python train.py --num_attention_heads=7 --norm="layernorm" --norm_place="pre" --norm_eps=1e-06 --positions="rope" --attn_scale=0.139 --lr_head=0.00348 --final_lr_fraction=0.05 --max_seq_len=1024 --train_tokens=223600000
Each number is 500 + 50 x the weight over its row's rms, rounded and kept within 0 to 999. Layers, rows and columns count from 0. Numbers have three digits each. The size before them is the row's rms in percent of the matrix's.

# layer 4 MLP down, 448x2240, rms 0.103, rows 0-80, columns 1360-1439
094:553566397470456445530559443482479522546507574501492495541571543586502565420515417528475494570497424501473401452508498545511392501368487529507456619480525614478528476519415531460457494493455479505506434523512483476558485568483543486593513530
095:491574551492455546448479511537415561498439383413557438509471447563526456476525532502464560463547460492500588581511574608547545438503433572562528549447431476550540542519436462503557428492512475460516440474386450507492477496474443365561479385
092:577539444463505543478452453534554536441497478539521452497492566524574487503477528475532501507559440543455515463440545567458501517537442457542537539494472471568496483547543416536548583514527504488569563488521462488532506486523448576546562548
094:513490501439477504543437490530474474517474589564496486487407426469499578504510457455477520462546563408501549451465544511542510489573599646427527472404488468457554563569439446451488421497489464523591623486517482503529585487453478583476539513
103:397543470568558484510563515479482521533450509521544453570469477610497453562586451487449542548507464542524506433475530434474533533423492476547518545533498470451475439538594554503499454517530449530555520504503535497480477518478416534438539465
102:518443401536433521425498453462561588561557497492412472567492499493458412458541493472438490482473359492421485398480531543508484516461523393495578506489495438458549573499492468435535440433605486617624461565451482485478529460450486526506434501
100:503523486552516515474511502397510549606535533499593444507421536421534513425449505491497530510575461543349473473495570425499577688540535502469510491486514500503457470469461542463555485461514616585548438507435494509515480471554483533557489468
095:418426386462487429446441426470456422484614505413475504529458537489668435455535484612523478521569472616554470581478462520545380452528540529525535546444536404448528491563516525528494503556401431585395477542353459512492454512436429512564592425
096:427467577583532515585415459470553490568412495479454560442522510486561538563538513483462530491433454618459466417522534438532445448552565440463595497528493534539485510456521556491543526526467510454489565468504489518480437539541519502544530503
103:457502466471431507518563469510498518493543492513478457509552554449462495454522526546523612520510466572480471506537504497538549463539448475447628482455546413511521475484526476447572592486539452523632531571518584504479523531507529527462448465
096:444458437439444365583509428526506506579428554529521549493455507482425487578416454464490533479555519462484474504550435536510562489534472483521481480507581557499499523507505515505390585521341440603414535516409493482480507485529453514569528486
100:491414518522520481585521573502429539504510499561557522491506492524531601444431444492509534469460556553541454526438542453538457456420515490516483516437485458551481475498520464466376492532504484489496548563526512467603563491497459583513559523
094:548440523524448539487561565639475492538601460531508510430454578417521512438422605547548478506512571491536476370525555532536552552499469572555547485483553431520497358452580445535486602417493551525636427577408463493542593443537453498407503558
102:554560586558499520510434597529526533455533535513532541474578512528473468524456522401560471436484467435512548469444507534461487513526537672473438503542477595483453422594492449529549486499502577553492534542525442509517543503576503577490518556
094:548531537525525608533550506484559418494588526465512500454539456429466545510464480534488533535511537468461518421538459580544550419447523517399435487507527544507484587449531412478459497656536498452565568583557511537472447596469536532416419507
100:560488479600476515474543437466543525502613474590541342519484515449544542545592503579569476466487477494508435507488482509452483399468516510429394548500609616492506499478384414526451495569400446493399468526403477492493408535461549484432498448
099:480433434514486462480492462592430456524521424482463487583498465516500510577516561533569470485424524514472497462485570519497556537555503378506435503484500597526553560459497578537619437473359570546594466566539521507561524463599507505457569488
100:493484508499525551376480542508561520525639544533584589579409459491435552463506530499422506511534555482567557412540394524529519475543466508524504603533573482497478502469562546535492604553552396536545501576489486477541505480469473476450585404
096:444446426427506534500496481466429452518562460534515606506512458486380456385475502530571506452517576526554463525539503503511482447503530519486510506567521441474580445533402513449520482471519424529426495481529524492504495483489490559488458563
103:492518519555485522477447373536476536588536509538444453492504471510446542405496537437432427454538490501475453499493496431571407550466500447463446527577463527499482482607448528547566418575452525553550546548499505508469424443513471493527580542
098:449489524579449556455533552464517495537472488427488552534481502447565507538477513539483509458470441417514385522527544525520475436502548530518487463472527474445399470501443612462505439558439539530554437524614503514369475481487443486507609602
099:491415441530402460536495537523462487502518455545580430567587459604547488555545557488449426501633454566506567533504564627510562330489475413448511529422526549514598467494435507508574529546496599556372525478494549526490498537500572502588435499
098:509524473347437598503558541459524528538477455604482517558517490511396492524571498496425480474504497419457447507440575353513515554559597589477496433423341506488482471497441569489421475523440502515446558599512510457461455422601502452540515514
100:492504481499524438475520536425473490560542510554428484588487491597493452518531465570464526516511485492533498410502509404485548532457520510526503500486416482530497421466526508495514408485446555489485376570464507478528530538481504540512633528
104:480458380498499455490583476446367480518495470500532522464504440477396526446563485402516363579475473544422613534505459445433425528470532467484516353586520512471507472418489442523517507464524491534550551572541540519518398570498618449464480494
103:496538554549537546533592459548535507560411531509522396443471486397541562538501494451413597449471400574571607460463525524448617548616476522469452444446476398499506617512463494457552551491523476521536464563492494475480446519427485488532508436
096:506440543414590611464506459539540427529441449494508514480539510511461495528499474561485465530400474590431488450436549537513469513496456614472445639468573402506450570452465525511484439515555447474426475481515493492427522458438502511491529565
104:518524521501527584542418423447528574537450495528569530540538537567417518574568441445477462503457582533550511563527440543468485524544463609545432408456536495488590362482556501455516444471494549374388469530560546521429512462430431404499557498
099:477544495436445462513425555488531557446426409477482471459505506625666555547453480560437543476452540482455539478538489609555566489501582536534499458565598428451497551486412486549466535503534502544566439493502499514504555467460588406438495506
100:474525521589561489485534515515472417475478457492527518459566466476438457434495454491515491499436557492446499536466465475604461503502598532450575480494505433518549436449585469504474533573492495445515493526593539515516464492490470550431521383
097:472505576551525557511441450572474398487445551516494514477564581460584504458468531634476545505595481468424397458465479558564442489445519490547478542491471591555558489470476497527485471526544514525505437566457559486528520487500589437581522506
098:580489488587592449421525549471500478568537471575446461541455528510453571478554547534541506526490537335536513577481482402494552505406571539558463519537526649563535598434424523551423464538459480519554429480570555487541505377442478498476475462
093:458516472517534469453431377582469619455441513523437522543514493489568491561537570410523506493471563480467447514462457603587481497510531460522441469435554519545607421624551477479529534432547518528601500511504417517504505540572467365414487497
093:497496422522515506428441517491439466473531455510469492421462504489568434544480620544534512438434497483554566472464579479503514489441481514471516431481496499536535480460538524463556527578527490594352531493482513528547626543510420519493386492
097:534471425597560441522434567580514505455445529439490495544494491579559444442625520497473509531476565493435469506506502542451518486484452443511507399459486580461526562464487456555542488486521419552570619470458434524499518452494465613518405489
103:463541488465481518500497450414569565484500517472445475482448550517456568473506495480468502483520510553373449490475549399516457468467469438505465510549468485474468515465575502503446568544414514558415529534501424490550520537527492597558442494
101:499573523453469487455494512547507495510512435525480412478517513555522502385462468416577489498511468485486433587505523628481510488457450455554510536541483550511462470522470467498508491492445513456510482430419476473554486447496549500497451508
097:478629520474522486548546430638564533438511379546459492465487498395571550489424537502477566465562568591490539548436516451535448481555575509531559552538538516460503510547560375530498507468425541503446560562641426504412494501557428515493504545
100:487369491511471532538526496585533525504496505544448566531523479441511488515515504461504489379503561479438537493492425527520391561656519505565515513501373499542467439551422391467478514499492489564567512531519509517519584412511498432480423518
093:505420429479451403488510411466532584512592463539554501484483468479501516442478515598506513546594448399533464600487427554503399562498513534537500513501442443535497525507509572511536607500509568519546546447506464509438533537455496497440545556
099:490436425501505459544495512539464442409616518445502496477481529529545415507539506463480457496488481511452644500583552535464466536428488556493485450552548587483518537495464520496481577505488602460541466488519500476420580386519560524581469527
099:492417440486508482503454542604520448505494444464546449519579530467584444485501509451465538568510487500433442476561490515464530459547516423528471518504500577520477497547490540532604556489456546470409485466531586490617472509463473462543454459
098:490440457501462522580439642570509476490540549521454510565540439556527544516531445467462489446444514434579535483493495524407508508383505560551521509506528432441491392597510470560504485491543507478427524428467441527468554491464533488584450403
097:511526527500452450450527447384487485529493413492505515511471554498438498612465471546573437533459431503422416542439527432446506467460481529469501517483540463403520523553532477543505490471643468569559534506563496519444437438515521476455382508
104:506433545519443455494510570523545553396436465451540407427462526525412514607492565467420529561471534568522592501491510498454530461472444568468412475487490545560439467456448620494537515495604513502452534568495518499496583497579479464535552481
100:509436486461544500478475471509463418490461497457491481486490496558561524613530598413539580466504550401480509532554430552463388559408441513508465521419537626463462628506537504527431519537509550435432446424491523477512474459469457313483549528
100:482527539499523456506492417525510390605464464548511438541546558491498514531465512572571441478527519587636484422423572522641541525615497491470550493517550443486472446532413531496521383465504505519427512523453508526454541530479510527561470614
093:441639501546566484497519553499466549420432406496493562490471559563580479477461501599561506459460551475504495542505504556500456560494517565468441463542555412537495462558458447513561486535473493506522606495543459517520480474430535457533532473
095:437555469486497520476522391430434453452434475459508483526522464552566460579561483503469530474468531486451483495512477466562479475470628535499521438552499557531491489535481461518515450575625545407534499544453517500481472402476502441577484584
096:483444495599565558577559556607602416460550525503437535588534530527459488492540520532479463411347549436480599551503503473527500483552521427546511475483564480526445513489528480498537482523503441432514430513557554532503409381473506441452544445
102:483419570585504507456430436451567513487514416573497498542494516588558525511512482503487477486520469540471455409486485482568477417494520405515504508448430521498490430461448478495524483505457511407515509541511488477452553533561412505505555549
099:484523485544478505458572468377496487427561510542532447474449516521391502401451575528504533465513437580475586556395566456500519457550430560536517531572454487498463396534389405472476539445506424569517514452396494475390544554462528581481437521
098:551560470416411489448477416517516545518529539487460440557520418454514483442523523506546511561528544580526416453481524525548486464535414575467551536589555538528472545542478495447571577519509481516444355428601469483533493496451553532563424594
096:482472527467497474520574643459452466525525471482541511473561518467600472405453542565532485561495546497487610533493567469464480452465573484493444370514484487448514423485654557510489444532509484477581465557545448525488529490614506540471481495
098:520601437525525511460509467544569526466556467503560476499443558472447512541514552507451537453477557565465507388508539511478460475461414569431473534582458589467485469482508571468475507499473453520473530601486463455491410435613520470478479476
093:527494525447461482448475585655532437542516435592455544482461500504495533499481535506526360519590526451567473441579532551542516621569540475581455456535587453541394468512550442510439430451553527523614510502463589477493497476464482537468494373
100:486391554561475569505545484482475409526495514563511599538513571450495449519491430559562465557477494542495565496530470452493492499411529496513509547483423629411491510581512486544561533523491483498560523537482460499409510541564437521482458535
103:511537438509479488674531555454498440453608540541475460401468580429434479436548528508482534451426512491492476435431499391549462473469510552588468536383449582513512495476516545510504464392484523418443461483513416497511608385544457482445457573
100:543489474538437515469481525523461487495533501486535448500509480507456486495522497501525501394537510582464630548511574389508489413475474492554547468533480489490463495500418560498544439467488484477461560489442493504496526546396563440520443516
103:544514446506484494528553402522469481513530492436579494580460436436518454449438503597441526519518545487491434632487393455522468564467487432492499531532559417560412586468447484488533485509483468487454489524467504496441483464517549505578485431
099:474586531498452528454508630565545622409464569502460644491529489471508476482491548503588459540513486593530513425495414456461561519538526523504525439586576502494572435589551507447423624465541603574606564419498513517511513453532511520504513450
099:467603439552444480522545401428425503515512523449537456496458498528517506459533470518448418513365559446468465435470518491480493507404583576515513458450527568547476493443520513463509460439540444456447537570519554528500535527522630474485444456
097:459445435469442558500547499549412511505410557553494544468407437432512473501606496582526474467545440488480506548500445449518551511321479585528551421543441495443554539429465492489547475468527501413532523539488579488623445482481511605431513451
104:508557474526489468469438514538453451455479545490533468467543525415520532461439465518395504474481410485362539479603530528514581531480465397535512475556533368517493562551554457581471537402454443474545487570577571500440504512521527479535468556
102:523513495538472461496473459487587595524437501507457524559506525373483496537460506482477529542435513473447402473501478483534460482457511576493438518438450563506514452399498530523429403535560445451577488465447427507554504474500491481559490385
105:516616369390511430480516513431514450447405533492418564464561507473476455475458467516466526476497517478537443604477607450512449441521550488551526515484564400568506533443435538464472550476436486452533439450476579521583487435518427497663421546
089:531447480479460472551488433547459430588445529474516469517373492566531454484546538521437517600397543516510599436414434533534515500507529426481474495531512433422437515411459443477474538491463545538486545478531511465514519507388391503505491436
104:512509464456532597595539503531553431537521563507450488534532592464436495541525555526531494385481415519521514548516512608421445402552428503568481454523441462478502482561455589479498525455489559536570515533507519513481434486413411500486487454
155:463550539529446544494501562524550482420532529559536434589486474454497443370478505436425467518607444389601443510467531444490531501548581494533410351505471590551453534442524554520495547521507537492441545478448566475515472526510480558358588423
092:482461523478515577537464491579590613492555540448524514529490437522496480546464430528574363521575468529579537516507466525401474523523459591519454486441433393460523477605485503576503622513438535499505521507484505497492496512444522546439580469
100:518347468559554491548542643478477542455465516489485562538502501528545553553559517525528476537553496472466450525502528416520496561487570496466582479460516441510578506539451523503518509527420509460486535510482512525383516526479508597483510472
101:510532489492469483468578539516470515425444498494499465504477477556443540495629496499466483532496540440614525572550456590520492424488460523435433504444577520388500552557455511524461437419584512478520479441455440477436506484446523530482501504
098:507491556449465524410449579541620510528442526442495481464533478618544569586559431517548437545524477549409519466451572550497474482483469471462322459462541421591473521366491410498514505538474436399472355418508465500562403463459519442619470493
099:460553508584523436454573445492508448550589587616433439438435581464478553544491560325543484559577534497507462667387498495563453489520563452558571584560599525482492464508442544508546517602446549538462531570495534451464564517499502497392505529
106:527490652458478410439544468441384414495562439518493429379506507596444501539452494341451467480438490444507490440518496546476553553453511547554418536552445595502467506448487446535510577529473393450560477527477514457581436526491601498480433653
100:522456411468519499606528568413525404565605467435559523486499494586476509552468472495538476474544457516497596431529474501485418480462496533479624551456474609452517586498555549503497499543435493468533422504562598488575442454527514531594454558
102:512524436468504432504549542485550465601524488433497465463601487486436560531521459495594431579476389459390492449421509489541494575620535539575465510521471597436489487474510528445436523516488544536515483522540549482519568580599510427565504500
100:498401475575437403434503455463447521487466420542539510415533506480430554485538561451473577522541504478444468528564474510539542592552564580421545512485464513459446522507478485468514417575478441507298456488463504532482545543457546439400444464
095:512497539534487432440539437468301465403396583549516395587447479370475514442538525471531430500525522482498500564529511458505492499554529423404414477524468571472542490442506579481511518450531429538574495469556514490458491517482545475430473500
104:511572451393441463414515497575465545441408454465412441459508434460442448551437501452537407461507412566480533454529446581526528508459491497471447520520582419521531524548432496530488461511476487489486443486442546463444467517566487542478383493
098:531369488603466503567464538599519601501435499430466504478572527519518543458413499495515461457530535511501592557447550525516540452497532494487518387523605578474515588565489547537452492565404639594516529503536488504499487570454623564519528559